From a checkpoint of a small transformer trained on Wikipedia: width 768, 194M parameters.
Each number is 500 + 40 x the weight over its row's rms, rounded and kept within 0 to 999. Layers, rows and columns count from 0. Numbers have three digits each. The size before them is the row's rms in percent of the matrix's.

# up: layer 5 MLP up, 4096x768, rms 0.0692, rows 535-565, columns 128-191
# down: layer 5 MLP down (transposed), 4096x768, rms 0.0646, rows 535-565, columns 128-191
# gate: layer 5 MLP gate, 4096x768, rms 0.07, rows 536-566, columns 128-191
up535 125:440499449481486481554429501508528502588493516417478506479456399536498488480542482458537446436539536550492442509473604498494448505524454487582538526522560527523498497564492494505441521449575553
down535 107:468490497462524553573418557442476505549526473501499503509537525447457507504517468484484473470491441484534518551503557530478547511426449434513528539481520502503474513498481516447443476487552504
gate536 093:522458507558471416470525529507501545522543554466440499500527492526457523502518497576468522504457485479494510487500494577498498449495492491519518533469511487517545430376441422453485446528508505
up536 094:466580482394478495434447512419486533487469379472485508587556513476547508537555497497516428521502515502514517536537544417507505497518518468476508470515450575527517491497483473499526498534544433
down536 098:491483493470500472483519473445549471434499536512495487435502519492480455540496579513548433506496545482544519466423535438438456529495497482468461464559455472568442481553526487483538482455452488
gate537 098:519501531497449528523466542504439497446527499533523490560477431482521471484579472534512449465465509497431507453519459436524472592543565429497473558446550549520450501530563447505429541489479506
up537 097:534509522496512459466499449487497511519491454415518471453514540471512513472436475478419530578508443511569498480484513543501486505453428559498477477557498486439547510428467525559498501436536500
down537 101:528471507547520505527447442522493538557484482459435515520536524560476521533502449547477547458458527512545527442584541505460510479556513559501394440566424443455512528509547532488511459524465510
gate538 102:512499556487488424488508487581555502480484556525554502531487516446544471455545442459479432509516472575559505488452533425498527475476573617552468540515569518484475500410480506498546569527554491
up538 105:484544578472500420509414475484492532580490562495473498538469459466507493481602498481523388407490450552574491505503513521450527465520488567516537475485558467478503543492515462446555529529492392
down538 102:469495493494443514469477467463540520416472504477543423462580477512554495561538506514462501444489519561512497437520428496476541484586505516484515456532490547466556507548496470456513531496507497
gate539 085:545515505556475529479487563504513560524474482450580527499515510509614438465493465528474518515465536497460511534501504494505534396510525501505543481512492467476493466536477472493495546489491413
up539 084:467511519490538480501454493506502521528482428484555494482494588503482540499553482478456520443504487516412542522553518489526455529528551496513486479489448468505483493459458495533494426484552436
down539 100:503495534461497534531429540495472555498450514487518448593496504510462515472460546493432561499508479449549551465510472472507442466553529543556474482528463508511477506479423531474549535494530452
gate540 096:547500461518444543522563464474532509528485495444445523506548489460447549510465548467553494469490490525481482509518502505573462535520457456554508454443537521519497551460534506531478511523425482
up540 096:559497442447500490525530556496567505422517493542503491549528508557480493493503490530435454464495504535532582478542448481547596453475541534499459473468421517587550521493466418515461481496458537
down540 099:482489482489529499520548560449578452529519444526479470563549463544484501550468496519478525454469537491449522562519505525514507481547576602437516490511538484499500534480459560562495522517558499
gate541 113:504516457524488456477564448456535540472530468520573533450497497482469514429456485530498509501486560520562504456436426479554532424477483548493465532475490487479457506444538403463550527463471487
up541 119:488542477457513470457484429616535474513481446461536441467512477519554511413493481493532468496532402458461533479451577584491427540548424468507515455473525529550565459494442515467455460513537523
down541 106:520518537508489519513479530523496536556467447487495489548516519552599504441497524479512562522416558445450541496544490510476511528544506546518482556498498550479483479523491550461510548519513573
gate542 102:461467509410546531538513440487492548489490474497498458522520515537505481545528494510508534425455463489445587495481514531601547422484559428503532541502516560508472457485462531493538534437502500
up542 104:497603501464478574498506502453493485522524509566498457467487508487489470524466505466471519445484488504473560577450491547485501454517486487537512498456572457493469521506513511548526495495434440
down542 100:501556476577518532481542528558479467456418556477550485524497496521589533438516487525537570453468487513497458556536447527502494462544427441491462484565488467471503527580555554558478494525501520
gate543 092:497490454521495514467485481513591493441478533446526453520474531537538494502530423523421543469560507492489510555483509473472481408493518479413419514457544445542529477497542549494468493462482498
up543 092:423429512488593459484482491566566480550506487501532465523517446510472465445563534454519455398493431533522528438516443462461461439545523558500555532483447501470588523539558501498472523495518482
down543 097:472492531411516511462512492518507544491549541588478548508503487489509475493549538470477470474504481524516445444493465490455450525550539395500519562490531474495507543458515494512463457537571443
gate544 090:537510504537527491446521475474523549484520467503540508492560552541477501522476501424564517437415538512525547465524513541433490517511558493504498520484512456475451524409572479555563503432574460
up544 093:522485498492474428428510406455509515509513452495492484591520469554494524444526513485550461446419483474493492422462450514518516445457555530498469587578537480503438516481456450512608529415557490
down544 096:483472499537541378499434516556458521532492507442584490557484445522514450548461534505501405502597516520488426510432475417468523497452507475493559444500481572501481484520529506482619482486431458
gate545 119:482525501471536503420451461542527515539505491496583410487521549465469467488486481537514465505444548534505479508451525404522522521504519523440525533508496512543435544519547475510461525529476526
up545 130:520528591456544500544534462474512488531484519524522398521463556541473482443464488466462527503425531460444472488470559485545452503479486481497556486507478544486466507492528500460540540513503476
down545 100:489484418490500542570537517475479445461518526503440550489494483562501516508487469494537528492559531493481509466545512503486498509476512504470447504459500465485443429468399489476508491586543493
gate546 099:492456463520533424480561512491476453495511501517519492561487510619606511524495488518453515522493472540528545532447527473562517421565491530549482549486432520474510444466497485472445452553450594
up546 098:528490518494475475468548464441460462441459518517497490555452537538556554525537465471491516549494482461521414467382532518550513526471508499517443516449533481467479531550385502502528556487632517
down546 096:516551527525531530468560467520479446477452592536504535530439553522541409500482526486519457579476458572483549531478580466445554455540516469511531524581461546472418519509562512520475536490521506
gate547 092:512567580511424482484528500463485433540510444527488513473516514494499418535626485533493469390503489524498519432450524432460498510527408516522539545521551551458468549499454459548549409561562501
up547 091:505541489485439467496477508555505538489502496533523471412522480517495495468533514569519516523432530467493455465496477455495469462457483492515486583439491558568512505551540438532511466492507499
down547 100:555509511447431494523379525473519544517412509469549515467560497513534447557481451525520558503487534534499515498476526473480475462435479458576462465438470456505482494502502450528495404473492436
gate548 103:559515509485501487549539455528479507509495455485473493516506465508494539505537572526504614554509531486478489503473438507486440622520471537468462437560552488498469532522448546491551501511470438
up548 101:563545495506471453414523441528455565405488417469497482476506487489449535503488547530442546446473512500543493493440447542568415539508473548488516455550519493493519491467488568483587547492427469
down548 103:515487529564513525463498539465491489478532507427499477536446628579501470480581446435501528480537607505463513512529425456468484430483472482491539436504541509529494500469519573499571547485478487
gate549 092:485450511500559492447582516505589553468521514521544532432495434515471544463516575475556503469416481480461481464526473447575512502528482516494457522472463458504542548547467469430583510484554540
up549 092:501483493520486456413466463501520511458489557499457412511553545450515541468478523464526489536537479437499503516500566483488458514478489480518439486478554536546478465532542516446492427477503529
down549 096:580419505531541501482549503476517515498510540483473486455513541445534560522500474486447502478500531528538465447483455492459497513503479512438475554466517529507510511509433481477476509498460516
gate550 099:481478489522454460512469451515570464544553467527491520527566530459530515582542529496534491429456497522577553490512489492498471475516508531509483508407473405541487532483517490529433539500488414
up550 096:555455530521519429474491518570504480539545537525506421513505508457509526443577507520486508466525411526470483545507471499502470525445519495485475438446492505533577408463527439533464419495477399
down550 099:505440505464508526460495545491485549510577502488503562493607521517472475496514563472478563507551549488520473451453504434480486519517587412554419450478465484467478574490431492486543576513577592
gate551 107:523407456465485533524537457561527430548503584581480585479497469481474527461507504437413474584488474439447450547558505491490527518546475554488473490526485462531541566481471487475449461488490486
up551 119:498524529533505499506483507459486475464456505489508455480496567478501494504504503560576523497535522567512527586479569497485509436525542543550563535515471529411509498555498510528497523481475540
down551 107:474489561540577519448513498504462528418499475520454531491415527522465474491540567621431569478463529538490444562498503551545471464543490544476498453550476454485534490495487560484485528441483536
gate552 099:492491455449512471520496501540505438451424485517492476445487527478525458454498522442478542504457540566439522506499517540467492525557552491518490534473533475500512480530491466468518446487508507
up552 106:462509441562468429475511480513539431513496504418518445460572522412489439499448511460512505504514549496520484469487505502480499452575457519537552491525544498460477495458489460456511512498476459
down552 104:514402549532434450520466477530480465552502563492505427528532475513513480466498509510521478536489499463530516495487492478437482512520449503448549443584527557518522497493549556555569511456465512
gate553 094:423486438508479474560500518535550481553491420503472456478503477488488437541485476446531509528473529488467496503519570510510555483471483589495586489471436509505439514537564524506552476481469558
up553 097:463594535412458510445505532510488515524398480527423567505505514402462468463527526542508477505545572513443516525421527479489544457464453508498415466473577523521443501494489455495524508510498448
down553 098:448533511446477561548530474434497567456425493530550451475453429485514509533562587531512494472545439532552516465420568563545529543414449484515495496576506461512489476528454467518487490540479505
gate554 101:419488490567478456514455478476526568438453525511485527486466527522493439549568526538567472497463600506500470427525554484490445557509416490506532490505478514472533452556509514471497468485491513
up554 102:512492437473553524499498501446523503489505536551482458555492494513531456518572472506554477488522532530479478467524545464529498519486476487549472424501573481507511499522508527567420408475567527
down554 101:566404488585476448499483485484553540455503445535433526531530578491523479600447492559479467484484499477448590400515544515490481556414423488505460493511480542473548515498527473485499510567563527
gate555 089:506483512528490511456449530411507482525532493530550548471560497573501461495456532431543433500530528552558560563526464569508523535492521469499428475495524469503470498532500486510488505490500466
up555 089:497548550453484490493514465497514423510390455565470513479489499498421527598507494496484538493482578500455536486441492567430539535499460513518525432514425583504464570506508468553481465524518494
down555 101:532561459469489527565474507524496493545477518545520475533509505487509545529480507529531479443467462510514490594486552457477546451475566491535506489489543495491448450445458478497486520544547513
gate556 096:541476522546479513517504535504593486477453560518466438468524477511479527509556512509568528420513531497527493523489471506457479455531482495466467588465535561503535529464524530479489497478503506
up556 095:464517512432508512516570467477452480564449403554485494513534504553517484554527588476472505506427524509511531501517476497533472473507488495471565418467437443523501517524530513448393533517471440
down556 097:554447503527509535531555534536508477445525444543548490463465506465499468536555575452536506502457573540470494479536465543514523453598540471467522517474448490538485533469580493460469511539527484
gate557 121:541456496533473480478493486532561478431460443553462507499445560499457530460507503439546533434582482575500488499477472505442501500603428492539468542550530571552452517536462539479540454543487534
up557 128:493460545532421489418478488485567500476499457519469479462488481508496524479523515473587474509543481462473487500487480592472507495517444486552560533486437529566501520458552508502548479461515586
down557 109:440408519471553472586485505472479443440507528524468543516513488496443521463530489588523461518463532485526472468489523527502530528513536508488492588471566468488487519466511525551521505474461564
gate558 093:472518436454465468500487511503508472487486526443517481531520453422483419486503462547469526498528508555391480491495539475453430493461470506446465481409580457519466486464471433512537473524511524
up558 091:484429457507454507581510486533492464493466529588493520504448506532493492438562485511445508508517491541485506484519541479469427572501498537476560481466452538462453490440502516484515439539488426
down558 125:490532512434462527480528498516496495477531545521477476413531586582511434559420460519480504524535470530453475560495478497538393560481491572475539452457570497510429510521472517497510511528506511
gate559 106:507549511484502459505489557489521514487471445530464481420475471501504503488471430465420447452514528530478537488548474506507461492454484464516497480489504502504480483491469519491422505481516573
up559 103:496543556442457492540565528585489529502513474444506447497449513540503440455401453445464479489459530512539546444511503491504484509563500512502457516503528493523431516425482508465536498522521512
down559 104:473572604509501499486492437512477535552434490464467529465489449482489485481439504482481502510497487458488546469556561518521496478512536377485446472497462474513509484548498603505517446564500480
gate560 088:430575413510482536524462440490452477482532455551531506469490465468432515529577445509490455509420501520545512523449523571488474491527454499452501469496501455484459488550493538471523576521520534
up560 087:510534516480553486566474445525506489508528492547532533565528471486510476518522523522533407547545532520481445532512450515478483534424458511546537539496504495481440560485497459528522491475468505
down560 095:565505470498505509528480502623542511508460542509502506535560555503531493480509551502469495415575514524540405522540484494455471537458543516529464516424505497472453497421519480510538519533468438
gate561 092:551546445457483516504491511462515463448460472566520443564565505485509563511530477571480510537514495505574465517534507485508529567491556511501460519458495462472485411536500517499558498510488475
up561 094:524412557546508522478598553486485574526499474523454502503473502551557479480491496463537517491544471450471538485472437555463492457508474463556568502526545534497505585482506482478513544553552543
down561 098:489465560596595461585537491468499477486574441468465545480485505601426464540500578537536550536464586492487491588473495474530525487543456506493485518519512493482479499504463406488518506450543497
gate562 100:537592414497487418536486508541514541448493495479418451551488512527439450477560495501567512514470525488487542505461502471531434462530485506502544470542495526419532431562459572501431568442480435
up562 100:480475585509515473439569553549513444378601436491525457532555511451521475551590437486503508540541565492527495494488519497443460448485402499520456482539525532500476501525520463513470486517456423
down562 097:443460539417465488499499445497544503477469515464471519476482506493419497495458533470409558552479489511550450497513533524512434499505563466480523526543556516486531481482440485555426503541523462
gate563 097:562510579496468484514514526523537490562432466585630503594502465501524537436464507549539451496509490454511480469460531483527537510564505526482547487520475529514496543496470501471511487521487492
up563 095:543467553499460499582472558484546520527486428546507436572506535482516498453493457514507455496534542499550419475499528530479523519484513491524481478445526500523465537509455480484592466448500525
down563 102:476493485489429453510579473473493444488464523509523527482468463543553562515516512463524512506436569542469474507500500555497537435511493541480508541476509514561483459511593430471492391485512540
gate564 093:555519502542507509527555450509527402486495468506564466477470546504518486572503585467545500452504619542459561499553469503439505429526523487528547567527462515511472517504436514550512516561420537
up564 094:587526456425522508470538509512562494489472493556559485442481500450507467511507471486450571489501533485480465538440470497502547429533476467498529484525536488413489439518554521519474525498493577
down564 097:475464451466527514533500490474542545532479493478483500481455474436509564466534504471507506456485546492415429483528483453509558518530495511456497492475500526472530405501561573498501506503527514
gate565 095:471468474496436503513563525495472448464460459441396500461533486527507507506481471427529495580514470487453497450522456523493460509533456467510533519567512479538524546516474470588485548504471566
up565 097:451508455461487483443494502484489469479462512490459474414505525484495557512481509438472526437526540526499529405475474494497453520453507475561479495532449498576527470527468405473515514497502590
down565 093:537481535521465494490513511485514448520506503474450496541483490518487457554545503447424430488578513445466475506429514533514559482530475576501444501452435552508487451483516506533467543529482518
gate566 108:426456445476516492409497477468528440497506536460563504516502495442500565487517522412480475482424467427472451566476515496549515453560526436515512479572558476599473477476524494497511518564541509